Weights of a small transformer language model.
Architecture: RMSNorm before each block, rotary positions.
Each number is 128 + 24 x the weight over the matrix's rms, rounded and kept within 0 to 255. Layers, rows and columns count from 0. Numbers have three digits each.

# layer 4 attention query, 512x512, rms 0.153, rows 277-319,341-383,404-447,468-511, columns 416-447
076104137110159136118137108114102096113137135119095116136143120144058146113141159141148107167140
173086167116145091092151136175126121188111133095160079193148101193124102147140077129103133088108
153155134121158107122134141148131164174099136183130109184105153123203128115127110146101131117117
137100122135125138169103056146176134135183116148090168064168144109170088141131156162090098107122
164102115140126105124120142125153166082134128145126151134107103125113149168073095098133091102090
091131097110176143133123148113166081101122112089119076142161141107098189144135149140101138161146
154097104136150155123110083132128146145111093123135137088129109138112115161114181100117149142099
128103118135139084119158082143093119142119075133138141109100129143115130140195157085133196102133
111126109127150161105138188136094145156153123087115155115119099115141116143127117124145140190099
126139092174136168146135126126144153168108140145105130140068029140119121127108092189133145167149
151115131124110144101143154117132134140105111152108127155093123121114137105096091111102107149182
167149128125140089160093095158151116167140129142095120132187167093185112151111141135132131178167
137143130165142079119181138168114111097144151098087132156151148086133146137090129164163165135060
132132119132117127159110104148085155105116158125131088158088156144115093083151131103124124122088
147163131148093088079124126136107168171112099121116150153116186130181136103108133165101139085133
116134130147098117164099125105140119122130132126130131133131156084105131120130137134141152130125
136124140106140153110135137177098153122132125131107093133154110128136123047152103136118099091099
143113161141115120154154092147127139110155084154133114085153111139123069099131143129132136140095
158157133114095105096135162121124106112119152095150096141135132119125127111118135174082103151085
126133137086125121107125128127132107116138112126107153143132149124106181113131145134159102141075
145100080163133110161129071134139134153134159101095126085122107141104168130088134135121154137132
149125137096109172115119096097122152139114160107119132119104129129082109131181100132161137100115
118119136143096134153133091115129125130142110121126144112130112132143177139187118146142102130145
067139134138125130136132189128104112150148086143125141127149140118102153120101115119074128146123
124138124093094172119088098165119111131102139078149125119096109099112131143105157082144143144132
131117110146124114100123112110127152139118131093141187118106158081115133156144146077114160136152
101114164113112099106130140127121137127098111120150102138153145095083157122106149192101120148162
115148099131144093147122094119121163119094122085112146125146144148146095138133098120120120132147
165101134114096165132092138118127152145118066098117190127118129145160138123110125110124174119116
115118115130132116145122145149155183157142145131103152125118113115146107119167111135118110123094
163098154083138158118113154110117076162154104156119140142165159131125156125086107135077091151148
138181143144155145118123099109101161172136126122135136132107118136144162110133113149130118100148
151149129086091159105123124148124139154168137132126143108141132144121156089109124123147115100079
100158127112113142117146123132144097165125144086191157116111097140122131105133163133161143130092
165141136149139167155152103140096115170154142121136116190113090123143125076091121148131147112118
111130128148122120135172081134120174141168119145126137139108133141130168117144125075158142084126
147160156161083121138067119112131122134151135099160133094128163108153151127135211172103165168122
107113116156129124161124127134109144153117141066167116113113139135163096167154118154115067143125
108112088136137136167133129127149142204109128165137146109146090101144115093109126145169109147121
110104148127129119115125135098127113151118125129127112145146098109124157152145162086137144148157
106141142119113116096083081116109131152137105124123164090104118157129092183144146100099089109123
116138104110129120141157169140151102164149129107125142103131080155156140159114118122144139153109
123177125127146148131112126117110134117107120144137116140130125154116134094173119093130114134149
127117144131114136098143105123138132113116117110131146141123120094108144108126104121151124143163
128138124136139139148131108130150140141095171106162107122122095125151113149145140138125107136101
139144141095122135149143154119112139106153127111119133153116123126081136104151077131148152116129
106106138137173067149117086113152187094159169118097148111109093137102114067122109101148106104138
162153121118100108111158097126084107120128156078135105166096126145110131106094149118136128100148
137124114149169116133101160155101116083110117114116150140143084100130144095150087083121136141113
133103160158084154103127135129100128123131148130143032143114133119128142131133127112102162143135
128177165135162132114088111135114130103160114123105111122111150077108188150092124098109104180157
095123129171116112136153127110126109162111132137114118155103153174117133102093148147116152127111
065139143135069145108112105154077160187143121149118089103124136168113096131158120132123083097136
152122110114118129121114113159172145096117169128092142135159122097141115167099133135109091138096
145125155169145139140097127143119131133165099118106100147165070151125145158116106094128112081140
143071094123143137120160096161100113129133170136104149120152111127143139140121166158113151096126
178138133148159158114144137111147082127146144164142133143167144098135057134124137131140098144128
122165150146143122109094147125077142137104118118161104088132116137113138146156123134124153136121
147122141162118092147103108150119111107127129139080122106137147106113140109137116177101130138154
129114162123137081115156145104127145101114131131120110133129135113128149107146119075124151127117
146125155146127095162130125122134109127118136128126136142142062118121113095131142107134150120118
119106128140130116102138124134123117138112096116150176107145157137119120109130119145134130159107
118136122120181186112158158065086135073139076143073122099130156149108122124138056157134147115124
117105139149100105103120052121172134167118179135157129089133130129102106170155188152133107100138
148127153141091133113131147125118112125156113144104129112158110111095123127126119151133108125134
137085144173105078136129101107145184122158135143139120122173119136141166138141123125141139100074
095114085119117152089135172157073143147156167130083135128104188151130079155140129092108124167093
165133127166108105107155129159120095107137121142106114096117163096109126075124129146109159147149
091138078118158084115120156124115117186143159086147131146094119102103141138102149101143122111112
163157117111097093135167125115137143107096117115122091157093129109154135103108111176109169139211
115117123102132105145135167121154134124122083133139143121140090114117104122093103111112118124084
171129178104121134134147166094118120078145081157138138152108151134163092171099152126100047126124
115102122160125093135151149088160170159122148104119121141090110147147125132104143121149116096135
085137125146075132125137128151159136107119163102135141140122111144136148147187105159125171147085
159181158096139142157113133104118135117140122114122138139120128131111115110134121096102123127146
142184107125114142065118134114057134138126090137128124118185097150136143153107148162078148124104
100091139124162153129082133119084142149151090176122147097163095138164116072128112226164134097092
157120153125151167141107141140152101099125136119101098092092108157181113119097125102116113117147
128131121138171196127147100116143103118123099131146170089093205180123116150093120175138144154170
129111099138096111156134132105158138132149130138105099176107167137158114118115122178175114129166
152131098120151153145166129116142088128112118106172119142106110136103135110080142154133124127113
113162079136146162145121160131137086085105166097121174113130150136116164126164142147135113120150
091062125131144092081142111126125084125112140135085124100115130111093126084128160142148132153131
095095101167172153136127128121122147151103130155120153113117170142093093086153136193103088090117
156111131122141119149132095096163107144087046124122174120121100096131139163133130150137133144118
153151148113138106106193140185162112115143111142124123144142117149121105159116101122111100114090
103117150158135138151116116119157133112145120127103076186129115151139128136124132089158108162130
078116141145135124116161133139147080142087099103151172103158130130144128150117105151159112148109
134120117124124106137151111103125115140136156076137127166082113107170156161090159139123162138137
137131160136111105126142147130114159143128151146106124117087121170113157159152106075145139146123
129134075129144145134078103108138078072142107149112157151154123131159131122100117116023142111097
117171094118128150131130125104118109123131135125154145144108145100141069118145118110132156129147
094116095125108127112115159113136107066204074107183075136147128100083116149130133123094102133154
137124159107111135122110146142127185129160156152103124156129166150106109141136094095129116104115
126128142113108092122167154170067103141128117151091123145123127154130152128126131118111173130102
117179101151156121169129155124116108151109122157148163114119133117156119051132093103136121119122
109141163161134110151135108130176132106130145113132122050159130150158094099089104176129107054128
079154137109124127140112148106119105144141126149111141162133128152124124158096119117113165137143
180166129128107113154077099147122094105130157124142132128118137125132103110084130149114153158159
150127092119130118162117139162144162202112133140094151114140106135122132147100130114175157150101
135113123147153108135166083136103125109121148183089166120087183179132139133174105096115114114073
181160102140116123116108126123143173131100142128136075172124120124112098129098132117148113174125
107113154129141100135116129137174116132141108153183119134159092104087132082067093127103118141114
150131136141158149123154150158133156136140141155115115221092116095153147085127140122158115154132
127143128128080083133178099124118126134178136117170115127115120106126128085106120093158117150198
142084130131099123115131162122111120069135120101134090168118136119166171144124167153114138176151
170138101108098113121105155081150101125163100116126122165119130126119127087205132106155159148099
126121108102173144121147069125159073151151174127114154118129166159143150131098153120114122135139
137123141129128145128136129131108142123134202137091110157117099145141153135100147141120122113122
125122129149117116120124138088137146104149099058110143151143125139080176191138130168176099139168
121136131114147114107123101165176127100135162086139141114092104130135118130127101152145131120116
132117192151087158143135120126115114136146076157135120146159143141137146098094140115148116164153
085088183156090125120120138084155115107139142059179124143146140192084160173145128069094131121143
123103102154134101115149111145110125104117117138153128112077095118133158094121107163161110156145
140155089111145182108155058152139126133117136133118166148137149119134150127111076142119126105103
105114172151076131115117116126147127121109110129062187133148102133143181115131130121170154120160
133114140124102142120060140122114147079155099144149105109107127125127067165129103091139149095104
177117124106134148129128117144143090117090114104159097134116178108120138141091098155104059120129
122165147142117065141149142109123121125089141147108114118134126186110125145172181109119121108135
122163105155158109123169122110119169132134140103194143171123121150151144118155148132144096106144
128141167126152156158105080125122168096104119147129141120106095114145144116094152125136087093143
138147128083116140151184156110088120095119184136151162133104129110144145114125118115149141099121
109165107113136114140133134082113141179138113088168100126128154116108166113105130121111137144117
118155094120119099136122106131130140146139131140112154159116153120143140113068118121102126110183
112127127143132113128125174179128141124126122110127130119100103208100154131111132103112103149127
102102161109098109144138138119126133171160137070168144171158086096116127122111140106164108131118
111135156152131153097133096124174169128119151154130111099116152103171159081136151119155131117081
106114127143159161104097070124123101091109149145151101123112178095125129140064127221092138113136
094068110102116066128123139104110096113120095122147107089143123154174145146118158129126164108121
126128102074127128150105133109137148151123123123127136138096104166103077132114106132162110115131
139130108140119131168136131151133124106157146143076119121113129126119116141148089135131136171094
116062119115156144117121086138115160138096157095154122125129087104119134106088106090124139098122
140121138111117098092097126113112123099102121138122128159126136136124119121160091105139146115082
151173074111127139149104161172134076134117098138110101134114112140097129133149146129132145151134
145154133075139129104075147100114114130180136089125137119166108144118147126105142096140099086118
114139097155095095113094102168109142156132146144092168121135146095112152154161129122135115154118
155125133126138105148131107109131146161139119118134074153127136102109125115139154126106151123096
138129124130143128136112130165118134143129109123112103131132114133129158137137138174112147103107
149123127125111065110159126137170113088157114125155157113132138108126176147124152138153183105149
091141133114137143139173133142133168103118122114151133073162088133147157171080143128125148106090
160109087161145153157122134117155097107096115077107148143118119115139147131162115119188106132138
106136103143162126113128118108131131088118135131136174161137114119112106134154124089135149148136
169165076103153129156119090137108145140166103141139116114140163095145182132157123130128139146141
133170127120114096149120116109102157126116158149114157143146118142119102130133127160104149183152
096103179124156140117126136148121173146134192164104098113099117109142117147155107150141101111118
146138126129098070155157140098106138103107112110156121155132140128145123116138130078148152145164
160107190123107114125118150111100136141162132128157107130152111096123104146125154108099133138144
140100085131110141130085123148080084116118147138119164156122153152148144095116094071143065124133
134095161124151096136160136130147133073133115137182145155149158054132140146117161128118136166144
130117079154134132162113176097095134091162128127121111099117100120121172159106130096160132117106
181068157110102091120082126102178096130113132074142141128170124093116190088152143090119114114175
112104129170128099155112074116114127130136146151175126088123131168129161102097121140140086125143
129116123140108151134122161160110117113173146101121091166104127103123101102149155134149098158101
159159123145105137127130176166115140115168163107110125090126109117117140164133169141137129176130
164153136101134107077082151153106091144117144116139092178112131140118114158130103140121142138122
174140129091091130157099109160129094103156097131151075094158123124155091126100112091151136141099
103144113113143129138136100126147168146106086128166144123122124149132077157144116113103187118126
154152098118146185137136068125093167106126132132145150149136087124143131103148149142117120133114
127173091114172161119125139172181174133161113119109128098087054121164131121179065114084160122230
106135094135128148159151155150124123111106183119073168165099131138158120084155163129102069139118
154098077149135117136089106130150183158161150129131138172154162132106112107113144170157065113092
088082081119189111133115104108156115126141129085120123133163134129119153095088084117159055163114
115133126143077106149124149096153171139149157095137119146122118087091139134099132101097074106121
161160126117103124113128167154116133114130105172139133101132139099150121088082135107101164082116
101127131126110083154128118158198137102132106145163131091109081145157150140102109156144120080182
104104169107082143136178148150115116119179159115166148129129126127150113120136090126101127128149
105150093137163064149137132126145117125160084108106126139130153120099143076129134179077107162096
140153111173145118112143101094143185124159139122167124141125046090106130127097132083108218110140
100125136137104063113169176158144076082126130151117135136123130126104151109143126111085150142191
138158092112142159147123046109151166136163122122104115131130076088098168137116134161092123127092
096133178090080150116090127124130123140098134061155093166110147117162094129151191126150090179123
091106151137166109130108129147130102101106125119146159099112097148119147105123177125106147135132
124148113113148123119151119113140115100161110139125134144145121144109204137072159118181165072192
126103118161123072128088159160150082162126121124161119105154117151138135137143110144122135116126
# layer 4 attention key, 128x512, rms 0.135, rows 84-127, columns 416-447
118138170117138151134101140137110142133092138113136169112106079151127089082161116148132146170194
145180176140179091150132148092108191139127129131116095123076096140142103126155081133072108133128
077121154122124153135085130139142152136112110092135134110097144102128082157120120123110124146139
158151115089188091153107102084117154107118078119110106148085114096099090141138081169087138111149
104110092124120141119139130139156109121134127147091091138155096140179082134140153099191146110104
133122095112168163111105094087191144115148170107136146102136141144118179110166146102135101109167
172084097132152155162122152157111116112134098163153151161080139093110137121147128131134112132098
150118098121158171135140110177095104144136177116154156133112107093103140103132107155153126153148
149137163086077115125129113126112149143145141127115114115115137135145093100144149116117085134122
159147134094155111170125150108112112063118133118131142120119137115137136126118144110105114141152
131114104110092110153122154156128113174130119126113100087161153115136126119121143129163105116074
132099098123128093099143121161121128129084108099102156132118108147100121146198151130175152110093
122168098154163147138082120203120119145123115111142116146111125106152104166120119171098120118123
141130142124120081118130096123152196144121141141156155109144148122174130096139164133110119132129
139133091124129135130108108138153117134099119101146150117164115078122125126099087170163106161122
094121154136157120129094122112121145123110168112090096119066148096113126143113136102155124144141
095155106151133135125158113117163126111070134116116120125151130142155077167139111101138129093095
162086154100128104121152135144138151090098107111183145174137146107109137140090075151145129092127
157125173143187106156112149124090139116123150101123102190107094133162093094099120127150129137137
139109130165155119118115164120129136138091119106123191192131129096140139119119113144118080118131
096102140130112137102147148189109134081136162128156165167173117062150091116138091108132129141139
157081172167109093139086157074144150154106127121105103152138117134094113088145111145116121132129
173121106116111124121104105134099088143186094138112129090148162088121134125135132127101130132073
111120129165138110143127118141155146161114156115093116144158117123156116123088134076154156155128
142125116152123099145111137186086129111134141140142165129112143149136142096164122124124111165143
138088118110122149123102183156091116076180111132130125124138158117106107140136068110124140122129
099123142119168162123135145127134141151126176146108119124140132137195122183163134203134099126121
133128101102105136144084140139132079154146137111162133178133146064138124140113136141100117119120
092126084114132132119138179127097081119122126133145091099146102114150093146127089150144127155157
086159138091106119126159155108120140107095158129127104120136131131162085152137113153122088108087
069133126111101155122156105087151136127136156162141188130119126125131180159111141099147153145091
157099116135040134172152159112132135114094126140131093118121156103131127098105138143112126113117
148111122111051149151103149163132112066142162146156119079137127069140153127110174125095122129116
097149123143117096117109145099086132143101136161147157130111132117173151132138154106093130120077
122081080150136100152088126156132117147115096171110157129155151122157118130118083149119118136124
070161109133130093133129119122131160137143127111130152080147144188158154167136178115119165122112
126088156089137131153137101122124140133126125140131118122157109140109109105120147167104167153137
105096069121089136113127128085180145173112147145081178081092081083086130118110129113163112114167
163191082146124125157161129175215124123126144171093220133117123121143152114072155106124165101094
136133077131080103139177147119081142131175102110159104138138128089145113125083163119198161117118
118116104105172113131126108155151107173126158109091151130082149093150165093143153188120108136158
162143089132118147109081167082138093072106157138135172099106126149088151150129173137154139129108
125121148154132157141175114095130141135129076113153153117125138096082093115190128116162104155137
138124141113129114119107119164129077109141118131107125124138141110141128140172091143111137141130
# layer 4 attention value, 128x512, rms 0.177, rows 64-102, columns 416-447
151096143146150138113112141182116079169135166138134130130145154095108105130126092146144124108140
128139136115116148102145126107095145097136161149115117113120143121140137110148118107180203101146
131142139150100188111113117116129077101128090113129114150131140083105148124106103116086128096102
114094111128132145115150119100147139098124093112081168117128153088132125105145175102141123107121
143123127149073082149150137113159097123124141109104067069123130159124125171106171138091117133098
175129099146122108121131151116151133097113099132062136130140099095118125112155097136168091141163
177113137133154118149155113129127152123131088085131131128114108146081168084149145137129116138088
119085150180198084089096115132167110124122095144117088158145164152137121145083123098145121089109
123159125125151110159119133135102121113137099092136101146111127116166149157128122168107186131103
141118120129108107143169129132143149127152133106145166134085127148150164153115150155125127120130
150154125139134108157152151102141139117110145123141143136156114115132136092161108161139100142117
069126176110115138071149150140110084103153158108130101111125128144107099118122107135156104143125
086149152070126163151137145169142134138129124129110124161119141147124149117158172135112149096105
109173136118137110113136162121129077095133125102151122100135109137124078160125120122170122130131
116138090130096174146159117100109175073185139087115092148146105163115098152131155148138139143159
114131128146147107142139099112115098131098104157134166140077138111169154103131133135131157111071
134104127110101162108113080121152121168127127129114151142125129128118143104122172125146154139131
095128098140144086162148131095098122095111145154168142138127145106121131067125129125120134154180
114115123137131094110137093117126146167140180127135117114119102138166142143141153135146128140164
136132125164115087149159165140106117159124129088125142115104130137138114115090117117098147143127
157095131128096122103118140108140096105102165140114109146158125117117097099117118107115157101095
090171126121131114142126159108097159112130114120141101124108107151108159138125125101164122105159
180176132139084097111133151132108107123128111172140176126122144142107152110129135105145126131098
112109095164132170127145141149172126118128100108095073183117157167138122157148150148126096128174
147093137150135137109141141127089149148109110086133163150136120137122115097114147115144173145130
140101063118110167137103121127194131117115109106160185129154109177124153108136138112120138096120
133172150112101137136127165120135144105143119117116117123152144095162086125138140111111132115163
088104093124132129104115119136169122117133116127123132168149101110103107157100115115165208117121
142149137140113159115168128110098109103104163135111134112128132128184129165137107136094135111119
106110110128141144170148161127124168120129112149124136145102117102145098129068077129116115127107
128120159141126152112099153130131139167132161178207104138115138134119110071120125120142163097152
140099145100120090122110146117126117121167108106102143117150138145105110140153105153113163115091
165108094153112121114112109131125098135123155120119097143098149134118142108152137137148121154124
116138145116110135136122091113117097083123131142131130105114133134142121130114156125096108124132
169125159139131075165172163110130142150141093169125121094135111137122124126125103109150175114131
057142136129138108130142138124090132134116153091112102106097100148126117173166100117103133137115
078124123112155114129145101138111118084099110121128108164136148094146097133147174150171140113183
147109146134104145137096116119111119140104118158100132137132134135120165092111098084115131117138
091143118150150151134127141121156128147122142104166090112122119166116152125098114121112144160129
# layer 4 attention output (transposed), 512x512, rms 0.187, rows 256-294,320-358,384-421,448-485, columns 416-447
150103130156127128086102144134116074124107115122146134116182104100107147115164143150116173118145
119149156154109094127123109158105141106103169122166119133134097104163140108114154163094182095177
139142173148130135137137122107128061125126129135112114135118122134099163125116097143112087131100
142121129117104111118129117122123121171132090112092168145129136156094200115150193113094139126151
084130108156127103137166143112209116120139111131089110098137138149129133153102143124114125132119
121104102119100137108155140108143110123131123121104127133096108103122132140137102121183115124154
184102090124121165152126126130160139108119096103088142129081109109128138125141128140113101146110
139089106156162113146152162163146118163115130097108093114147110137190116148143136113163171121120
109169129116129113164132140143129119143154129161149175127116159091148113187142143086154138147127
106155108145151115108138131099140145147155136134094168152115137136128131107159116102179117152099
123107144120148102112172141112117157147139143108179162151112116162142126119129155070126087109180
094084147153148108143153172169071109112102163121146106112050127146133140113095124099209160114122
144132139139139131115117129138110128188135097167109133158151140128107130102160139081118159146121
090157130110149114131147131131141151158124114113116136079114118165115118117130097130149144122169
114116110113106159134107135136161114071176120142095110165150139152097126112140110141145109127175
131134150129116132141158165137150109119140162130106137124098138141124160102145090141126138145121
111116116138139140136149121128122139193123189099169097123137117171104120111143143137111147174156
073117121144116131140092101105123124144181068153166074136117117106092130129135105132145135122112
124153130126097103165146103120132100108084168128123100167132129122120079088161139135151105133144
104173116136132092178114140114136141134140119094137158088123094124151132194138151120137160131148
139115125107109098090123148117146097112133156091118130107173104097128124158070122118116157129109
112180116108134154166087137136113101101101104131101158154116117175126119176134137152170138128117
158090136136125126144140130166091117149122153139147139141104111093057156152130155143110120122107
111100103170104143157135123145122183110169134142109139145124133132167091149125148141109121156130
132096122105116130095154085164117168170117151114115163132133133147132082107109164123151159138138
175101121140137153098135103103148169137133077144119124131156114134133166088142141122114137122149
158166153079119145136132156147172118117121105145127170102110141129165173108138173130148154129169
141154144114124102146132106128121103111115113129119175139172115101116142125125186162142134124141
108101129115088117089114118125107163130120171139116111101077158135188112148094107139094107133139
114164108121135151176181148101161119099124103120123142129106119105108113154101134150098118174092
125128138157121154163126139168120130142133058149123080119144145119172076125116116151171142136171
170125115129105087116143133146119110169110090130123102130141140156095134102144129132109124145078
169126080142130085127122118130126067114094129135114121145115159147081149089138129152113117119114
098150123107093108129127132143151109133143153113121133156163144117100152075077151136113126118106
140161129102117122123169171127178098174139111145079127122144154135126150101135109103136150135114
030122100152147104152134156158137094113141143113116126137128140115136096121168106132098150161135
124172098137140130120111117152118130142122129143144096096115111101083110135139154179155146147135
154125153144087137123121133087109155124098090147091142141193135113119136140119134136124126137159
090163133170113151122118141121136129112110130145118125090095120129128100145119101143129132123159
083156103101155108127130151072189161106168117107158110126107152142117145126089127105161113114127
156159110108149126087081132140172130178074119102114130170141094116091112147125086104123062143118
134109132139124126149127109083106138138130182188105129118118069151125097162136138091162146112123
123132139144110144099140127134114142119135180118193149166151135123138096125121104094111189115107
154139097137128142108115116193089169114140140121101169142103067087094088075145081108134165123153
117113119118164114145096154121132132134160098077152123134098130150096151100123123127101134122072
089115119126113109102135097132130082121092129138119154150109138142132125109143106143100139131139
110172072082073105171165142097073150113136154124159134120135148116143094144156130138146119129135
164121127135110085112131120124162161129152166119088142110115115127077173149130088093129140161143
133120160165089102136137116137130105125071122133126053133161107147118117137086129107100135108115
120132116159108191125069147148119101120098107113108132143112167165115112172130070104108136146104
178145128129121151149124098112190158138150142140115126147156112113146122119102148137073140071112
092172125181148104147142134151142140094108144123155113123105126102158115138103139145164125107135
157107155133107162116120142125161156103139131163146111146125123089106132128148153117108154096111
159101171164147126089125102155109095149084162145105179124132152108097147105158140125107163130104
122092090090136114095127144097166178147159113091129138132152115122119107135111159143115106144108
129121104115168116145152128140093163118112092104122126171135111108094104098080117158115141070108
134163141089120133111145137170140089171139124123104128131140172167141140119129097092159112116109
177146120118134155137113132147110131090168095145109125132128151167111140133135150121075104111146
134125139108117142081128116094154121170126131137149097201165131092080138075157159127138103107089
126089181141135128149113109161090157139134048119173121092104139176116164144156142129145106176107
128132140128150098131136109138110140135136113129110102092171127132112144087122081143085138181089
116125127127139136094084141128110130083121137123066123085156108122140107144138122140123107166174
158165142132174142095117122115091058124096173121169140117147127131105162085117146102136132098086
145116076132126115155112130103150131151133132145145142085099115113122157167181049135131104115158
079173109106166135157146146167089128137126120148136091160120139101102132127135145125128138151094
066115137145110149119095080081088110160175139134092106157188148143117163125140131120108098109078
114150150107139135127089115098123093162136113127116104128107161148164147158142070146104063176119
138157111104115124130117118129167143157139087108151144115134117104099129122151162144200138153112
150148109149160074106111116125159078113144146108139154143124162148124125108150162139159159103140
080101109101153070118202147099166126090156137053104134135131141115152169148107151096150117146110
112156170175091132119126143157141097141136114155114068161119080125147124108115116108117092111125
060117159087098158107112155130110151092069113175116147094162141117178074134105115113063119116153
151104119150182121145118143133122147143107107118134127131074107158149183127105114146158125122114
125110129095126169116105110145057147138110087162119114106125103152148097131148131153132115144175
191133119118105175106103140118109154130113135146107124131108118145131131123089135104145110101185
145122116127110135109142113107172126089176114143145127121124106162117108140123145084157137101079
134135112124147149145146114086143103132118141144148104140122116133122128143126116123151145144091
141084141112120149133087112125090137126141106145136155137129144112122097149188150140115094114158
108125119159091140148163140135124128136115142160148093117094141133157101111113121110147100105123
162099102109171137167160203112149129073162085122109150078154151153139145087108170139148159150110
142125087083111146119093101160133106153142152102123128161115172093129088120155166142148075124110
143143134094159141158156114136143148133158111095112083140094118088153193151116147160189115122141
111105165142121118134150127113125114087142134111094101112088149149122118154151119123070111136154
145141095215136153135099092115162120154139132114089135121174117131132137126082107125141123140140
112161149111130137134129142165111152137130132102150133111189124093130120133125172112134116094144
156138162160146161082102078111137168113100106121090144149155131159140116117130099127135124116113
076178107159131159103120104145106108131161146159125089166117089159161147119143130163134119141101
158147124105115108130152114070112110175154148117080170115106119118125166168112126134182113179130
116157116084126111119119091125106112135140144152133127101151094137126127101110158157130135090120
128108139094098150134140146153098148147087153095149130160097144137097162104106125128166128154139
126121134105104162110151145103157132124150092119106140108117097097100178129117128119118100130125
166156082174158099116134113142144082151138118121103110127132139109164126164126130122126101137150
121102089141107112161135137120164154129156118136162092100135119117155100151080156122153142176157
130130142093090181160127124136111116096111175147126107120082119123161139098139099116109121114113
152127164137134107102104091136155097145112139140155119128123102121136165153124155135150135170153
161121108136182137129121136104140155085124134143142137077103094073097127120133110159137118132124
112108137130117113140138130092150090135172153113175153123131100103152137087137145124144163142140
117109123120135165168130143121114148099149131111125096090125136151101123122063176166059179138128
129127144102149113117156130132139112115091145148174124174116123110133084142098080150138126113135
095136132133151151151117137105161122142148129123159154124129144082144125147121137132102131072196
133173127118156110125162089124152107137141142109169059166085135128166118133139111184135124124100
112111126164146124102116133124115135114140100122115080146128157119149140147143154174114143161154
146144153153130156127111119167130109074125104108115131180124114156132143159118147103155121143127
110076122134104126132159126115092115102124133151125135108130141151157155125113143127148118091108
175107133119092119106112131099197120141142167101144151139080078119114065141153111139092143141133
133139093077092127118135166169162117128115174133097115161167097153143119085162150128135192097158
135131148124108133137121141144151158112108167134157118095118139131127157121103109144128133102148
152090140114126085123113114084116185179146129112116156096149118117160134096136139103115106106075
087146200148143161147121111149085168157131140147195200156101125111067125100123068132167134093153
122112141144123200132152109123153140118147145113149119089124147101127143142139190148168090126172
157120117135103154142101143145130155149124108089162109150133109183133137117201164140157119138106
109110124119097122098139142073137090114117096140121163132158131124134125153152151146097108131145
144139153148136110148141131126103157140117105091093171115120154140138176156113111161111124075128
123134144114148082154103138140094129108118135114125116134102088162132137183136142174119100153145
147125148136106088129140129163124149141090127100106107111072146135127166132104128151104112124165
124114105127145114084113129159130127126134133156125124083117113160134134125122132109128120100121
173156153199138155134110113143133130163118129083097149126103101147062144116183117110101151137136
110155129104131144188100124142097074131138148129146155137104158163111134171183167108136116129118
098155163169100128134132156115144170113131098151103130125123140142100098110137127142112125188151
112135109103132082122138145129131090161131157124166125120134156099103113128130134154125119147114
126111160117137150126121121114113160118071133119183115131165149122150116161123112121157130116145
145171140083115155122144149173117175131122111173144131116122090131115168138156144109124133137145
160166153149141098134132172125126129128152152166115123127105115110147136140140146116127183125119
115148146131139187114146120157108133138111115149110149065098132100130160153143129105101116153107
118095130129139152095106103125087134128113139130106126066136112122109136104132135150087126138143
167192104104110124140127135131154125119183097159127079126112144107106117101130140136081129120168
145090157104132151116171121164140141146190136142109114094122102096129140125114118129098196104076
115135084174143108125083121146155063109105125119145160112151150107143133195117161108131131141116
119128147109134084103099117125087059152165120103129122157129151156147134157127129136137119155131
105082081137140114201094139127124136127105103155162157118147163134155143145135129111121127156152
141124139136119115111150148154094100082134123099150093126122107126124130157092113094096133108101
115156147146094096141125131111074061162109097156114137137138119116121157160156173130112101101146
117130121109099124126134151106153119159082146130138150111108148179135144152070079144124133126127
144129131125140176150141131161126145143135144130104118147119127148119072136136130134128136115149
058081113111145150121104132114140117129073104126146146143132126112158117116148124145106082150144
108156142122109128080126098120144124155134138144142142103135111141181138166088118114150155142125
127176094116148168136128143141120123137122123162109152144100119105110116107111098130105190083134
158109155164090128117119155117136096148118100143141147148135164141133131117096171145131120129101
131133113101099073074105135106134166135136119126170101121184128149141094138102167090094165115164
129156162117110140187162145143133168157115137149107161099103150125112134135176132125143117123147
113131165118132152146143120140095122122138106114124158100153123136136116106096137144131157110108
178095166105111127098111103079159100130165112105125109165141142152118107120197095156151141116135
116097123126130112175130082150083132109085071167129143114162169130109119160095139125156105135120
143124142179120141136163127172087137110152132187181080089102138123127116139146139119143144148148
111118086158210121163119172110131120104160101108128152158139121136144131121094127080127100130126
104127091120114131108127125144152141163109129107109123136102138152123138141131113138154110135131
178123119159111105100105131131125117141111102110125144155120100106147134098130131117110156119157
132110095134189096142133136104158133075143152127154132127153123116148079144098112156158165141139
153123110104145141160108184098169135107133131134140160127104101107115130136116128163115127165135
152151131144143158145105147149117154144146132115103080126132110132091148138134057103123129119160
102072140121092132110133141080140087105136164123135117115091090104150094174144141083151153135089
111137133138167127125147117102146124143128111165141156134125148136115128114172141131115148110117
089151136121142167131135152150102120154124133129073126133165134117132131080122107140101116170192
159163144114135099167114141156109196117143148107055149163141107093097114129123136137084140107107